Weights of a small transformer language model: MLP 512 tanh GELU, untied embeddings.
Each number is 50 + 12 x the weight over its row's rms, rounded and kept within 0 to 99. Layers, rows and columns count from 0. The size before them is the row's rms in percent of the matrix's.

# o: layer 2 attention output (transposed), 128x128, rms 0.0989, rows 41-63, columns 0-127
# v: layer 2 attention value, 128x128, rms 0.096, rows 42-63, columns 0-127
# q: layer 2 attention query, 128x128, rms 0.164, rows 64-68, columns 0-127
# k: layer 2 attention key, 128x128, rms 0.161, rows 64-67, columns 0-127
o41 092:43 76 40 47 73 45 39 49 65 56 53 40 41 43 66 43 46 68 53 57 55 25 54 50 55 76 39 60 62 44 50 50 65 43 50 38 67 46 46 64 44 66 60 45 51 45 58 48 54 68 45 56 58 54 60 54 60 52 55 71 35 44 49 49 65 40 56 67 72 45 41 35 43 60 49 41 46 39 30 72 62 58 47 45 39 47 53 63 45 66 59 61 56 52 59 29 55 32 26 68 62 48 52 30 41 45 67 51 29 43 32 36 75 63 51 57 71 34 37 20 70 46 42 50 59 50 70 51
v42 120:51 50 55 33 46 29 77 51 57 70 51 48 43 46 57 54 40 66 36 57 61 71 44 62 52 77 52 62 28 56 52 33 34 42 36 63 60 57 56 52 52 55 38 53 39 62 73 43 57 39 41 46 58 59 64 43 40 45 53 39 52 43 66 68 61 27 37 48 61 51 52 56 45 57 49 41 34 65 32 31 54 50 40 51 58 54 51 52 36 35 57 43 57 76 21 59 33 57 51 36 54 29 40 57 56 45 57 50 42 28 54 47 57 67 53 61 80 59 39 31 61 42 76 70 48 42 56 42
o42 127:38 42 56 58 60 53 31 61 66 38 63 87 50 46 46 52 49 44 58 46 48 52 57 37 71 48 70 58 47 58 47 62 53 42 27 44 39 62 66 55 42 56 73 61 50 29 43 40 51 59 35 61 44 51 64 30 54 71 47 55 50 64 56 41 54 41 60 67 49 26 42 64 40 49 47 48 60 53 35 55 59 28 48 72 48 24 39 50 57 46 43 38 63 51 78 42 22 54 48 52 53 81 53 48 36 45 27 54 46 58 35 52 56 46 58 40 31 57 50 37 39 58 54 50 40 52 68 29
v43 109:54 46 63 59 45 44 39 61 32 60 57 54 56 28 51 62 55 48 43 57 44 36 85 45 49 55 55 35 54 45 43 48 27 46 46 25 59 55 57 54 38 54 88 51 56 52 42 51 57 60 64 51 75 68 52 84 55 59 36 54 40 70 54 46 61 49 59 55 57 49 42 33 38 54 43 51 75 49 52 35 45 65 70 60 39 33 46 78 51 35 40 58 39 38 54 38 50 55 50 54 66 57 32 29 58 48 49 34 37 58 33 59 50 47 51 63 49 69 42 69 48 66 37 40 50 43 63 39
o43 111:72 32 52 58 63 58 64 30 25 49 53 47 34 46 72 56 30 57 67 44 43 57 41 27 42 32 50 59 62 48 55 36 55 45 30 42 46 49 60 31 52 51 41 42 49 60 43 53 51 35 50 65 56 50 46 41 21 41 52 39 57 48 53 66 28 51 54 42 38 50 62 45 32 33 27 44 45 70 37 53 57 59 63 60 40 51 67 55 65 56 28 62 68 56 46 55 57 46 52 48 46 54 60 42 79 42 54 58 39 36 51 41 48 32 21 51 38 35 66 48 69 61 54 64 46 30 34 63
v44 093:60 54 48 40 66 35 43 37 37 53 53 34 43 52 26 35 43 51 57 55 79 84 61 42 38 52 48 63 50 30 54 57 27 56 48 65 54 53 42 44 60 32 35 34 67 59 47 57 57 37 37 45 51 56 65 57 40 41 59 43 39 63 57 58 34 79 67 63 60 55 49 46 53 73 31 58 37 47 59 58 66 69 52 61 55 30 45 44 21 52 52 39 37 64 52 69 41 54 49 34 36 25 56 34 51 41 54 62 40 46 47 57 55 65 57 56 53 35 33 49 58 33 44 60 47 53 58 34
o44 097:57 29 42 45 44 53 38 57 63 36 41 41 51 55 55 76 46 60 39 55 56 54 35 48 57 32 68 48 50 31 59 62 66 64 51 53 42 68 48 57 30 53 68 83 45 35 41 31 56 60 38 52 66 30 61 51 49 52 63 25 40 30 62 68 62 32 60 35 44 56 47 29 31 42 69 62 59 52 56 59 51 56 48 43 44 47 61 48 45 38 56 48 66 61 58 38 40 53 52 64 52 53 52 65 59 56 41 45 36 44 69 65 31 40 62 45 50 40 47 42 35 65 56 31 69 15 45 47
v45 111:50 54 34 54 42 29 49 53 40 51 49 43 42 47 49 64 63 59 47 55 18 40 67 35 71 46 43 37 46 45 54 55 64 57 32 42 60 44 41 45 30 53 54 53 58 46 57 49 41 42 57 35 56 60 58 48 45 48 44 54 50 32 50 28 67 46 64 34 26 47 64 57 49 58 55 56 40 49 30 37 35 62 68 43 45 53 68 48 52 19 74 46 54 29 40 76 49 19 47 56 42 51 62 63 63 45 34 76 51 51 79 58 48 58 66 54 69 47 52 69 54 47 75 57 55 55 44 47
o45 115:57 71 31 56 64 70 39 51 56 30 43 64 38 59 45 37 49 57 36 56 46 56 29 54 57 54 53 66 37 49 68 37 64 22 32 49 42 62 67 43 60 60 61 48 76 59 54 68 56 22 52 52 51 42 36 67 52 56 47 46 55 49 41 56 37 58 49 62 53 43 34 84 69 57 48 42 56 50 63 35 61 47 49 61 20 42 56 53 49 60 43 56 70 54 51 52 26 43 33 43 60 64 58 55 31 55 56 34 55 49 50 47 51 50 68 41 56 28 43 61 50 69 36 51 57 55 67 71
v46 114:43 56 57 29 34 66 43 79 66 39 63 58 45 39 51 56 62 32 44 58 57 63 38 56 51 45 52 41 50 43 38 61 43 38 51 62 28 71 56 71 52 35 32 57 37 56 55 61 50 56 61 48 80 45 25 62 68 38 64 49 49 48 57 36 56 37 50 57 68 50 67 51 53 45 54 52 46 65 62 39 48 47 46 54 51 56 60 38 53 45 69 45 51 14 61 43 65 47 53 36 66 41 28 55 48 36 39 48 68 45 58 63 49 36 70 69 47 25 61 65 57 54 53 69 49 48 74 60
o46 118:53 49 52 67 68 67 51 42 51 40 44 49 38 42 57 68 27 69 48 38 48 60 66 29 37 63 40 57 46 48 23 47 64 66 48 43 71 55 52 43 33 55 41 43 52 42 23 65 48 65 48 48 45 52 57 54 22 56 33 67 44 47 35 47 41 50 54 57 30 42 56 39 34 17 43 51 58 55 42 48 66 37 50 49 35 40 40 50 35 58 42 43 42 62 56 51 34 56 36 43 62 58 35 46 45 51 70 54 58 55 77 47 66 72 29 57 53 57 66 16 53 49 41 56 62 55 43 58
v47 112:57 53 78 44 43 28 71 48 56 43 68 52 49 55 32 59 59 33 59 37 69 41 42 53 61 70 48 45 54 49 55 53 40 54 73 55 28 51 45 78 43 43 40 72 26 84 43 59 64 33 59 62 50 32 48 57 64 55 44 48 49 68 51 50 43 49 50 47 59 55 27 29 47 46 64 42 45 41 56 43 42 50 42 47 61 49 33 54 31 36 61 37 34 50 50 65 53 56 51 28 43 43 63 64 53 41 48 22 44 78 60 58 43 59 54 53 50 58 37 72 60 52 42 64 48 42 55 39
o47 112:45 68 57 57 56 47 34 25 42 40 60 56 44 60 73 59 41 53 59 67 48 56 54 46 59 46 59 49 59 35 49 45 62 57 35 47 65 50 45 62 43 38 34 60 43 27 53 44 45 70 61 57 40 40 42 70 26 42 34 54 30 46 47 64 67 29 42 39 57 54 71 42 45 38 34 52 47 32 50 69 32 42 26 45 55 67 42 42 30 34 34 44 57 50 73 61 46 48 37 64 44 56 37 42 42 43 44 55 50 47 23 42 64 45 40 34 58 61 56 22 35 32 51 59 52 40 31 55
v48 096:33 41 46 49 50 29 41 52 67 45 39 52 34 52 50 51 48 39 70 49 72 46 40 57 46 60 45 42 35 42 48 56 43 39 59 54 56 29 33 41 58 50 85 54 48 57 15 51 61 34 51 56 54 41 47 54 66 45 41 52 52 65 44 57 60 55 61 46 42 52 36 48 31 52 38 65 38 51 60 64 54 48 40 56 57 46 61 32 53 51 52 36 47 47 47 49 54 24 56 32 31 55 24 38 37 41 34 39 83 69 42 65 43 30 49 34 40 67 39 88 50 63 47 46 53 58 42 47
o48 096:73 35 61 59 44 50 57 28 35 46 60 39 45 46 65 57 56 62 36 50 52 45 54 40 54 53 74 51 38 45 54 48 66 56 77 45 55 52 45 50 48 59 33 28 46 52 47 47 43 50 74 56 30 46 53 54 35 49 54 59 49 35 53 55 73 42 64 45 39 63 71 70 38 50 45 79 59 40 51 41 36 44 49 63 46 49 40 49 50 32 38 75 68 63 47 53 68 33 63 52 43 31 57 37 63 57 58 43 58 57 42 77 38 56 42 39 55 43 44 19 24 34 45 42 50 26 42 45
v49 096:60 50 30 51 45 53 63 42 72 56 29 47 42 35 46 53 39 72 47 61 37 55 43 42 52 63 57 42 30 65 47 23 58 27 38 70 32 35 40 55 64 58 64 55 49 40 45 62 63 50 51 36 57 55 43 41 44 56 43 50 51 20 44 40 64 68 59 43 55 60 38 56 34 42 33 41 50 43 52 44 54 46 37 27 44 77 53 38 71 59 39 71 65 43 54 45 60 57 55 50 38 48 20 56 59 57 48 48 47 70 51 76 44 33 49 30 49 55 56 57 26 66 52 41 47 67 49 65
o49 096:57 47 60 77 28 34 44 34 37 53 39 54 63 61 41 57 48 42 61 51 53 54 52 43 51 56 56 53 39 67 69 38 49 55 63 41 47 50 48 56 63 53 47 31 55 63 35 47 52 60 64 38 38 45 69 48 28 67 32 45 45 42 54 63 47 53 46 50 35 49 46 59 68 71 37 60 54 58 66 25 54 37 50 66 71 48 43 54 55 32 36 27 27 45 30 59 47 34 61 37 52 45 72 39 45 63 43 43 33 66 48 57 25 57 47 36 65 57 43 57 63 32 58 41 46 72 57 20
v50 134:48 61 48 40 48 55 48 71 47 47 42 34 47 48 34 57 45 49 41 48 33 44 79 40 47 59 57 39 60 42 43 33 49 46 74 43 60 60 56 61 50 60 56 33 85 61 49 59 44 40 37 33 52 64 85 45 38 70 42 61 55 67 41 23 37 59 59 59 40 37 45 35 56 58 52 45 61 49 63 54 47 54 55 39 43 71 39 67 71 63 41 56 48 46 58 63 51 50 53 61 36 52 40 45 51 55 59 59 24 57 50 76 55 54 57 61 43 56 31 61 27 70 49 52 51 66 21 50
o50 139:69 47 54 77 44 53 38 49 45 45 38 35 61 46 53 41 42 63 28 54 44 63 35 51 55 36 35 39 49 53 44 47 53 35 26 48 51 61 44 34 48 53 55 41 47 68 47 35 55 49 58 38 57 28 29 57 46 41 32 30 56 64 57 57 32 61 35 58 49 68 47 33 56 73 58 55 43 47 55 38 47 68 62 46 57 52 76 49 46 30 43 36 49 55 33 67 48 52 55 63 56 63 70 61 70 32 42 44 54 40 38 29 51 53 28 46 43 17 60 54 66 78 52 46 48 39 32 51
v51 096:64 51 43 28 53 26 66 48 80 49 55 40 40 42 59 56 49 42 47 78 59 70 42 65 60 60 47 48 28 42 32 42 46 22 59 62 58 65 41 46 80 53 59 38 39 56 39 65 48 47 45 40 61 36 62 40 55 47 47 50 42 34 58 40 58 47 51 44 27 53 52 49 48 59 35 59 28 41 41 58 53 42 36 52 49 41 60 54 52 40 54 42 70 75 56 44 57 57 51 52 53 39 34 45 50 45 49 47 61 50 51 67 52 60 68 61 58 80 44 58 67 85 70 64 51 32 58 49
o51 098:54 44 68 87 64 62 49 48 45 48 55 47 43 61 54 59 32 54 38 39 48 50 42 25 64 63 79 53 37 67 50 59 58 51 41 47 44 51 48 64 29 63 51 43 45 54 34 42 55 44 44 51 42 31 63 25 35 60 56 50 27 50 51 46 67 42 55 48 49 38 53 59 23 41 50 73 74 50 40 41 47 40 61 46 38 31 36 57 40 54 54 34 61 60 48 52 43 54 45 61 66 50 51 45 52 51 46 35 45 58 49 52 59 68 28 36 49 30 37 22 39 48 49 40 67 30 63 23
v52 091:71 53 57 51 32 37 61 09 49 50 55 45 53 37 75 55 61 51 49 53 53 29 64 32 50 45 51 59 40 50 51 39 55 50 35 38 72 16 33 67 44 78 59 41 53 45 42 45 58 44 41 66 51 51 65 44 39 35 49 40 48 41 69 45 52 28 48 50 40 59 46 53 59 57 47 60 47 65 37 42 39 43 55 55 63 41 41 46 23 33 62 41 29 46 56 52 51 54 41 61 50 55 53 47 67 56 40 33 41 35 74 57 40 58 38 56 65 74 59 58 59 54 68 55 49 63 70 51
o52 089:69 42 45 49 54 37 54 52 38 62 64 47 38 55 58 52 42 48 62 56 52 36 29 40 54 40 60 63 60 66 60 30 54 23 37 51 31 50 70 43 64 51 47 51 74 36 58 59 50 47 37 40 42 53 55 48 65 60 62 55 48 58 56 46 45 53 61 59 75 37 65 70 57 51 54 54 47 43 60 67 57 42 42 51 32 38 60 58 60 41 27 48 56 35 60 52 26 48 37 71 21 55 53 29 37 45 54 44 41 62 50 55 59 33 86 36 66 39 25 31 49 49 50 46 75 54 54 54
v53 111:48 50 51 37 46 33 47 48 50 53 40 42 58 63 57 44 40 16 64 46 64 73 42 55 65 57 44 59 42 29 45 40 37 45 57 37 61 60 64 57 57 40 46 42 56 48 50 33 51 18 44 84 45 46 52 39 56 55 57 57 50 48 32 68 34 66 45 40 32 45 65 54 40 49 42 61 56 69 60 58 55 53 41 46 35 56 50 28 58 53 41 40 67 42 50 63 37 31 41 59 60 33 21 68 35 40 57 67 70 28 63 67 43 41 57 46 39 49 44 58 67 56 64 47 53 68 56 36
o53 114:50 28 54 53 47 49 56 55 74 39 59 43 42 71 25 47 54 77 25 42 55 49 53 51 60 39 65 35 47 40 30 65 67 59 42 46 61 64 62 68 48 68 42 36 40 40 58 70 50 48 56 46 45 50 60 55 49 51 37 41 47 61 44 28 66 39 82 40 40 58 45 66 38 44 45 62 57 29 53 73 41 61 31 62 30 54 38 45 42 49 52 37 56 58 48 48 49 47 63 74 61 34 61 46 64 35 39 34 56 40 49 57 52 56 26 72 47 56 51 45 48 58 30 53 44 34 65 54
v54 118:44 48 42 50 52 22 34 50 62 57 00 66 51 44 28 75 36 61 55 53 54 62 50 26 28 61 54 35 39 51 52 57 58 36 57 47 45 29 33 47 33 48 76 65 46 49 44 52 62 30 52 54 42 43 38 46 60 48 52 49 51 43 45 58 56 69 41 44 53 54 33 56 50 49 45 43 52 49 38 26 40 49 67 26 53 60 60 52 43 51 51 66 40 52 69 53 52 37 54 33 53 46 53 55 58 53 52 25 43 64 46 42 46 45 37 35 46 70 31 66 43 66 33 42 49 61 41 55
o54 118:49 35 52 79 31 38 49 26 51 26 46 53 46 75 52 57 41 38 56 56 35 50 56 47 49 46 45 54 24 52 77 30 39 54 64 73 40 66 61 48 51 49 37 41 50 49 60 42 54 53 62 47 32 53 53 57 53 46 37 48 46 37 57 62 47 51 46 45 21 51 62 67 50 55 31 64 55 40 61 40 50 38 51 66 69 57 49 59 69 30 35 56 53 42 47 71 52 43 56 37 42 45 63 52 48 50 46 50 52 55 50 62 20 27 31 32 49 61 48 68 25 43 51 38 52 61 25 58
v55 111:57 48 32 63 49 69 60 56 32 49 33 48 43 61 55 57 52 89 46 56 47 39 47 78 49 55 48 49 58 70 59 35 55 69 45 43 63 45 68 38 43 35 56 58 42 50 42 27 46 39 57 38 40 55 48 46 82 55 60 53 48 43 44 58 64 39 67 45 45 53 47 65 25 66 50 37 51 52 46 43 52 62 59 40 44 58 78 35 51 41 53 42 30 52 27 63 41 49 56 43 31 40 69 54 56 51 30 60 38 51 71 54 53 54 58 75 54 31 59 51 35 54 54 47 52 55 49 20
o55 110:43 68 49 21 52 72 28 64 58 69 31 58 40 35 50 50 66 46 51 63 53 49 42 47 43 49 73 59 42 51 48 57 66 45 59 48 52 58 48 45 54 44 59 62 64 70 56 70 43 55 43 47 38 43 53 57 58 56 43 63 75 39 34 61 51 55 59 38 61 49 35 74 70 68 48 38 58 47 52 49 53 48 50 74 54 64 52 59 49 67 46 66 70 62 38 51 43 42 56 34 52 63 51 53 35 47 24 51 52 60 39 50 45 44 48 23 51 33 34 66 41 49 44 92 39 68 54 49
v56 120:19 55 52 35 32 27 41 30 61 43 67 59 52 53 94 31 45 31 65 54 57 41 51 52 60 52 48 50 77 28 47 55 51 59 63 33 44 50 55 50 60 59 38 62 52 42 30 52 42 46 69 60 60 40 47 56 68 46 33 51 45 76 62 46 56 39 52 65 53 47 38 42 37 58 56 50 54 62 46 54 51 49 40 43 43 44 37 67 44 57 64 38 34 35 37 65 42 38 43 66 61 47 41 31 49 58 46 41 61 76 49 64 46 44 41 50 38 57 52 69 41 66 39 51 54 68 37 62
o56 122:73 51 58 49 62 49 54 48 21 64 56 49 52 37 70 40 38 87 58 53 37 36 42 57 52 25 46 33 46 53 47 60 57 55 55 35 52 29 55 56 37 50 47 44 49 50 49 58 70 49 60 53 34 40 37 48 43 45 62 31 50 46 46 58 49 48 57 40 55 67 87 58 49 49 37 50 46 53 54 65 44 66 34 56 56 55 37 64 28 55 51 65 53 36 60 41 76 60 32 64 35 43 50 49 51 49 61 57 61 61 54 73 63 61 66 43 53 37 64 32 43 37 51 69 66 52 28 72
v57 113:58 51 56 45 48 32 46 38 47 50 43 64 67 34 40 53 50 50 79 47 65 56 51 43 55 74 49 29 51 33 53 46 44 65 51 39 46 29 31 54 48 52 61 48 54 61 57 52 62 45 52 44 35 37 26 38 82 38 35 53 41 71 42 52 36 64 60 28 39 60 40 46 44 44 42 50 62 54 40 17 37 50 58 35 41 60 52 68 43 45 61 60 56 51 73 52 53 25 59 36 48 58 46 40 57 43 34 43 47 50 53 57 39 53 31 54 39 40 36 69 61 58 44 45 48 76 79 61
o57 119:40 34 49 69 40 40 62 54 52 24 40 53 28 78 49 60 37 51 53 62 39 50 38 56 46 39 54 52 52 46 57 26 49 40 50 62 72 57 70 60 40 60 45 47 57 40 65 54 46 49 62 57 49 27 60 57 29 38 38 61 56 39 57 49 46 52 34 42 38 54 56 69 48 22 41 66 58 36 49 55 27 46 41 56 32 54 48 46 56 38 22 57 40 53 37 64 57 49 55 52 51 23 68 49 46 43 48 62 51 47 51 59 31 28 55 39 63 66 62 55 37 40 58 70 67 35 25 64
v58 104:77 44 43 42 54 36 52 23 81 49 54 63 57 43 71 64 29 61 47 48 68 77 47 61 34 52 48 50 41 36 58 47 58 50 65 60 49 53 50 59 61 61 66 36 39 59 71 26 46 43 42 46 58 42 49 41 60 48 45 47 48 30 40 56 60 69 37 34 39 50 46 40 28 46 56 47 49 53 40 51 48 55 40 45 41 38 50 55 71 36 46 54 51 68 19 49 53 38 57 33 55 36 49 65 57 50 59 32 21 51 31 49 68 56 45 40 39 65 37 40 42 74 62 51 45 33 52 61
o58 108:55 30 87 54 62 68 38 56 37 56 51 59 49 61 31 69 65 35 42 56 37 44 66 47 60 37 65 45 41 46 59 56 28 56 63 52 39 45 54 65 47 45 37 51 33 31 43 42 45 47 55 51 38 40 57 35 43 64 53 21 29 68 50 50 77 45 52 50 39 46 55 45 52 57 43 68 42 52 37 62 18 46 47 50 62 60 47 48 60 35 61 60 38 50 54 63 59 59 62 44 63 76 45 55 29 56 39 46 57 51 56 52 58 36 43 26 44 48 38 73 41 42 76 58 63 55 57 41
v59 106:44 41 23 73 47 59 39 60 59 38 40 47 41 51 88 37 40 55 42 44 70 40 42 57 37 27 47 54 58 33 50 61 36 49 71 54 49 47 58 57 17 54 50 49 59 37 50 60 45 35 54 55 68 63 55 61 52 55 39 49 45 63 48 48 66 44 73 26 49 44 61 59 52 39 44 62 61 57 43 38 53 31 61 62 63 38 71 34 35 52 29 58 64 46 74 51 55 57 48 44 45 57 42 54 69 38 64 42 31 47 31 50 40 63 61 51 36 43 41 52 38 68 66 45 48 69 51 37
o59 116:71 30 61 53 58 55 56 41 46 57 38 29 63 37 50 64 50 52 55 50 48 59 50 39 51 51 92 59 51 60 45 46 43 83 63 42 19 55 39 63 58 33 58 48 50 51 42 58 54 56 32 35 53 29 23 46 64 42 59 57 45 55 55 33 42 62 39 47 44 55 58 56 57 51 56 39 41 33 39 58 56 57 75 40 47 55 37 51 53 45 51 66 51 69 39 61 57 34 62 37 56 53 58 34 62 52 59 25 68 45 70 55 54 27 48 69 57 61 42 65 38 55 64 64 37 42 50 65
v60 109:47 47 52 29 64 61 55 33 59 52 59 50 58 53 51 53 23 29 55 30 44 47 42 41 50 49 47 76 58 58 64 58 47 56 56 44 47 62 53 56 55 59 47 50 27 58 56 33 49 42 54 64 60 57 56 66 59 43 52 51 51 64 47 68 40 56 42 58 50 35 51 65 57 52 33 84 22 60 72 50 54 33 51 68 58 50 52 49 53 04 35 51 51 52 35 30 58 72 49 37 60 36 51 61 35 38 44 53 52 42 59 39 57 53 57 66 42 58 48 43 37 32 65 56 45 34 60 20
o60 114:57 59 59 25 55 43 32 50 44 57 73 35 43 55 41 43 67 55 47 44 51 57 69 39 47 49 67 50 58 34 43 70 42 69 73 48 37 46 61 51 62 53 28 61 53 37 45 59 29 49 47 64 41 55 61 45 75 66 40 47 27 75 45 35 49 43 53 51 57 56 52 21 54 40 66 51 62 64 31 57 41 46 35 51 44 36 47 40 55 54 48 58 35 54 61 44 31 43 41 62 43 47 42 28 32 45 44 48 47 50 50 35 61 72 33 32 46 45 55 67 46 59 49 55 36 17 35 66
v61 105:56 49 56 52 51 56 49 41 63 40 48 57 52 71 41 45 35 48 37 39 52 42 43 55 45 53 65 61 57 56 51 50 53 35 52 57 34 55 41 66 62 53 26 40 51 77 36 29 51 41 44 60 45 46 38 53 39 24 50 50 47 55 58 65 44 49 46 57 63 41 43 59 71 58 49 54 48 62 60 40 48 27 71 49 68 45 32 65 56 55 43 45 49 71 59 26 69 81 50 43 37 51 51 56 38 56 51 34 36 61 24 61 57 61 39 59 51 65 45 48 59 18 32 51 46 12 51 28
o61 106:53 41 62 53 39 52 36 27 36 52 65 48 50 46 47 59 65 54 48 55 45 39 59 46 49 69 37 40 62 43 54 59 53 70 55 61 47 31 38 38 57 53 45 58 49 56 53 35 53 84 57 58 39 59 59 30 69 53 56 57 41 56 68 52 39 32 31 46 56 32 58 16 52 63 76 54 39 60 31 69 41 22 51 44 67 56 60 43 43 62 54 52 30 42 55 36 40 28 38 63 42 45 34 33 58 52 60 57 44 52 38 30 48 49 54 33 51 59 54 38 51 44 54 49 71 45 18 43
v62 103:49 55 39 53 53 66 40 39 63 38 81 45 63 44 58 24 58 48 40 64 51 60 40 51 66 36 48 50 55 41 41 80 39 40 47 60 69 67 61 50 50 54 25 57 66 52 42 56 43 70 61 42 38 38 57 56 47 46 55 54 46 67 72 44 49 29 61 73 57 31 61 48 54 54 59 80 59 66 71 70 38 49 53 53 41 36 49 49 64 56 32 22 63 50 71 51 34 54 47 64 44 56 40 42 54 48 39 48 54 48 51 67 37 44 40 70 50 38 55 34 62 56 52 39 54 61 57 26
o62 109:64 59 46 45 53 59 63 58 44 70 35 44 53 42 58 52 47 57 56 37 54 44 54 41 45 58 60 61 55 66 36 72 73 44 46 46 52 40 34 36 49 51 61 53 66 58 53 62 67 44 33 14 54 41 45 31 40 42 68 39 42 31 57 31 44 46 37 41 63 49 51 39 30 46 77 48 53 47 54 66 54 53 57 45 38 46 35 41 49 82 62 43 46 70 51 50 60 67 44 79 56 29 48 58 69 39 56 60 53 42 62 64 48 60 52 67 55 44 72 29 70 56 42 45 59 43 32 61
v63 122:76 48 20 52 61 53 45 63 60 50 51 40 37 78 41 58 42 33 45 48 48 75 32 68 46 64 61 42 44 51 47 65 39 40 52 69 51 49 31 56 61 42 52 50 55 48 38 35 53 17 38 43 45 69 47 49 43 25 43 50 59 53 40 83 56 29 39 40 40 55 55 53 56 49 30 37 30 47 43 55 60 39 46 60 64 31 47 54 58 59 35 41 71 54 49 57 36 63 47 47 33 50 47 41 50 55 59 49 73 45 44 53 53 48 38 44 73 62 38 42 66 38 36 51 56 24 50 56
o63 132:25 30 53 54 46 52 51 35 71 30 79 47 60 37 48 48 48 43 38 21 59 56 68 52 52 66 50 62 39 48 54 61 62 51 49 56 45 37 37 63 45 61 52 48 33 45 55 34 36 56 60 60 39 59 41 45 73 62 68 66 65 52 58 32 53 41 31 55 55 37 37 39 36 62 61 76 56 47 42 48 25 49 57 61 55 48 45 48 50 58 63 52 57 57 67 37 35 34 47 42 41 50 74 57 60 60 50 43 67 60 52 50 35 63 51 45 51 42 43 49 34 65 46 52 85 52 68 28
q64 096:53 50 54 38 64 55 72 56 62 58 52 48 45 61 52 39 64 64 41 66 64 51 60 38 44 62 61 55 52 42 45 43 41 39 60 44 56 53 55 53 62 34 69 12 63 71 47 56 69 54 47 48 42 38 70 42 20 46 19 45 56 82 45 54 49 55 41 64 71 35 56 52 56 38 64 65 40 58 46 54 47 42 47 66 29 42 66 58 58 46 65 54 67 51 60 48 48 38 45 46 31 54 43 57 27 57 50 67 48 39 40 51 57 61 70 48 63 78 40 73 52 56 64 50 60 57 56 46
k64 098:48 27 50 53 56 57 52 47 42 42 48 38 63 54 62 45 56 63 60 30 73 30 28 60 66 53 55 52 57 37 45 39 73 52 45 32 30 43 48 35 37 45 42 51 44 58 45 41 44 37 51 25 38 64 68 41 72 50 46 48 52 39 60 56 48 50 35 36 59 55 27 60 49 43 41 34 47 37 67 54 24 54 45 31 50 67 61 37 50 46 51 61 40 63 56 83 46 65 22 59 73 40 50 50 51 37 72 45 58 66 54 23 57 38 48 61 52 50 52 56 59 46 29 48 52 58 59 55
q65 101:51 53 41 48 46 53 50 47 34 45 35 50 31 47 27 70 57 63 40 58 44 52 60 43 58 32 67 57 61 65 49 53 68 60 43 43 45 52 47 38 55 79 47 49 55 43 59 44 22 52 60 17 43 51 64 62 63 75 30 40 42 42 45 54 59 55 58 56 57 63 52 53 47 33 55 32 34 53 71 38 23 40 48 52 37 54 57 42 56 27 51 61 54 49 65 49 34 44 28 30 47 44 53 60 54 41 37 46 62 54 54 49 79 58 60 60 57 52 48 68 34 48 17 50 45 51 29 35
k65 092:38 28 34 40 71 50 33 49 33 44 59 29 58 43 50 48 54 66 42 38 55 41 48 48 49 47 45 40 64 50 48 44 48 34 42 51 39 38 40 54 28 34 54 64 51 45 60 69 69 42 40 57 41 53 43 43 65 41 28 45 55 56 63 53 51 30 45 31 48 44 29 58 44 39 29 14 47 57 73 62 40 58 32 53 55 47 42 43 26 38 42 46 50 51 39 66 41 64 42 62 52 38 36 61 64 37 69 27 68 44 59 64 50 29 49 39 42 64 27 56 57 48 37 46 55 37 52 71
q66 075:30 53 50 32 58 57 42 67 39 67 61 45 58 62 50 32 50 56 37 40 71 42 48 56 69 47 69 35 41 60 66 54 23 43 42 45 40 33 53 44 48 67 49 56 57 66 32 57 45 53 36 48 35 34 49 72 56 31 65 45 48 53 48 65 65 72 39 59 34 39 45 66 70 38 41 49 47 59 49 58 63 46 47 44 48 60 33 57 57 64 46 63 74 62 49 58 46 31 14 47 47 46 54 53 52 36 46 34 59 41 41 47 45 52 47 74 40 50 47 71 44 34 57 48 52 18 65 58
k66 092:41 46 37 48 60 66 70 28 31 61 58 59 56 47 45 51 54 50 41 52 63 63 42 51 60 35 55 50 70 30 66 54 44 44 39 55 37 50 37 48 57 44 62 43 42 38 31 51 51 67 55 42 60 49 59 30 61 51 40 39 36 66 33 59 58 48 70 42 43 40 47 70 76 54 35 53 55 36 42 51 37 34 55 46 41 52 40 55 87 20 54 67 22 33 47 46 43 52 34 39 75 51 64 30 73 53 43 65 60 42 53 63 60 54 56 28 46 58 43 37 56 55 51 33 51 58 59 54
q67 099:12 58 57 55 29 60 46 58 41 48 61 39 51 62 74 53 54 57 47 46 38 34 46 55 56 55 70 40 52 45 60 79 47 70 41 39 47 50 45 61 57 50 35 52 64 51 48 45 44 38 55 58 38 34 51 50 76 71 74 32 54 56 49 37 58 55 51 49 43 49 55 69 58 71 42 40 49 35 38 33 61 43 39 40 66 51 50 55 46 64 61 24 69 45 39 41 56 63 49 49 75 32 35 61 57 45 51 37 56 71 29 35 56 36 42 50 38 51 73 44 44 36 41 37 40 33 44 47
k67 078:58 63 72 36 47 31 46 66 39 44 47 48 55 44 23 40 34 37 35 46 44 50 40 51 51 55 69 28 52 51 53 27 33 49 59 30 40 81 53 63 46 62 68 63 34 46 35 32 39 48 61 47 47 67 47 64 46 64 60 57 49 43 46 71 35 40 50 65 73 54 61 51 63 24 60 61 57 24 57 54 48 52 63 35 50 56 31 64 42 25 41 68 48 57 66 31 46 42 59 33 40 51 49 55 49 47 51 50 62 52 51 46 56 28 53 58 53 66 30 71 43 59 48 50 55 51 53 40
q68 108:47 29 47 64 42 57 49 50 50 52 29 38 54 32 42 60 36 55 45 60 41 48 60 50 31 39 57 38 44 50 48 59 72 58 37 47 47 46 33 43 44 59 55 83 39 50 58 51 31 59 67 32 63 45 35 51 47 49 49 41 46 62 50 44 61 50 47 32 62 48 39 39 26 17 70 29 53 62 74 49 22 36 40 50 50 60 47 58 30 37 56 51 22 32 43 66 53 61 37 48 62 51 53 42 51 44 28 62 51 54 54 42 68 33 63 50 54 64 60 65 38 56 32 46 68 46 50 41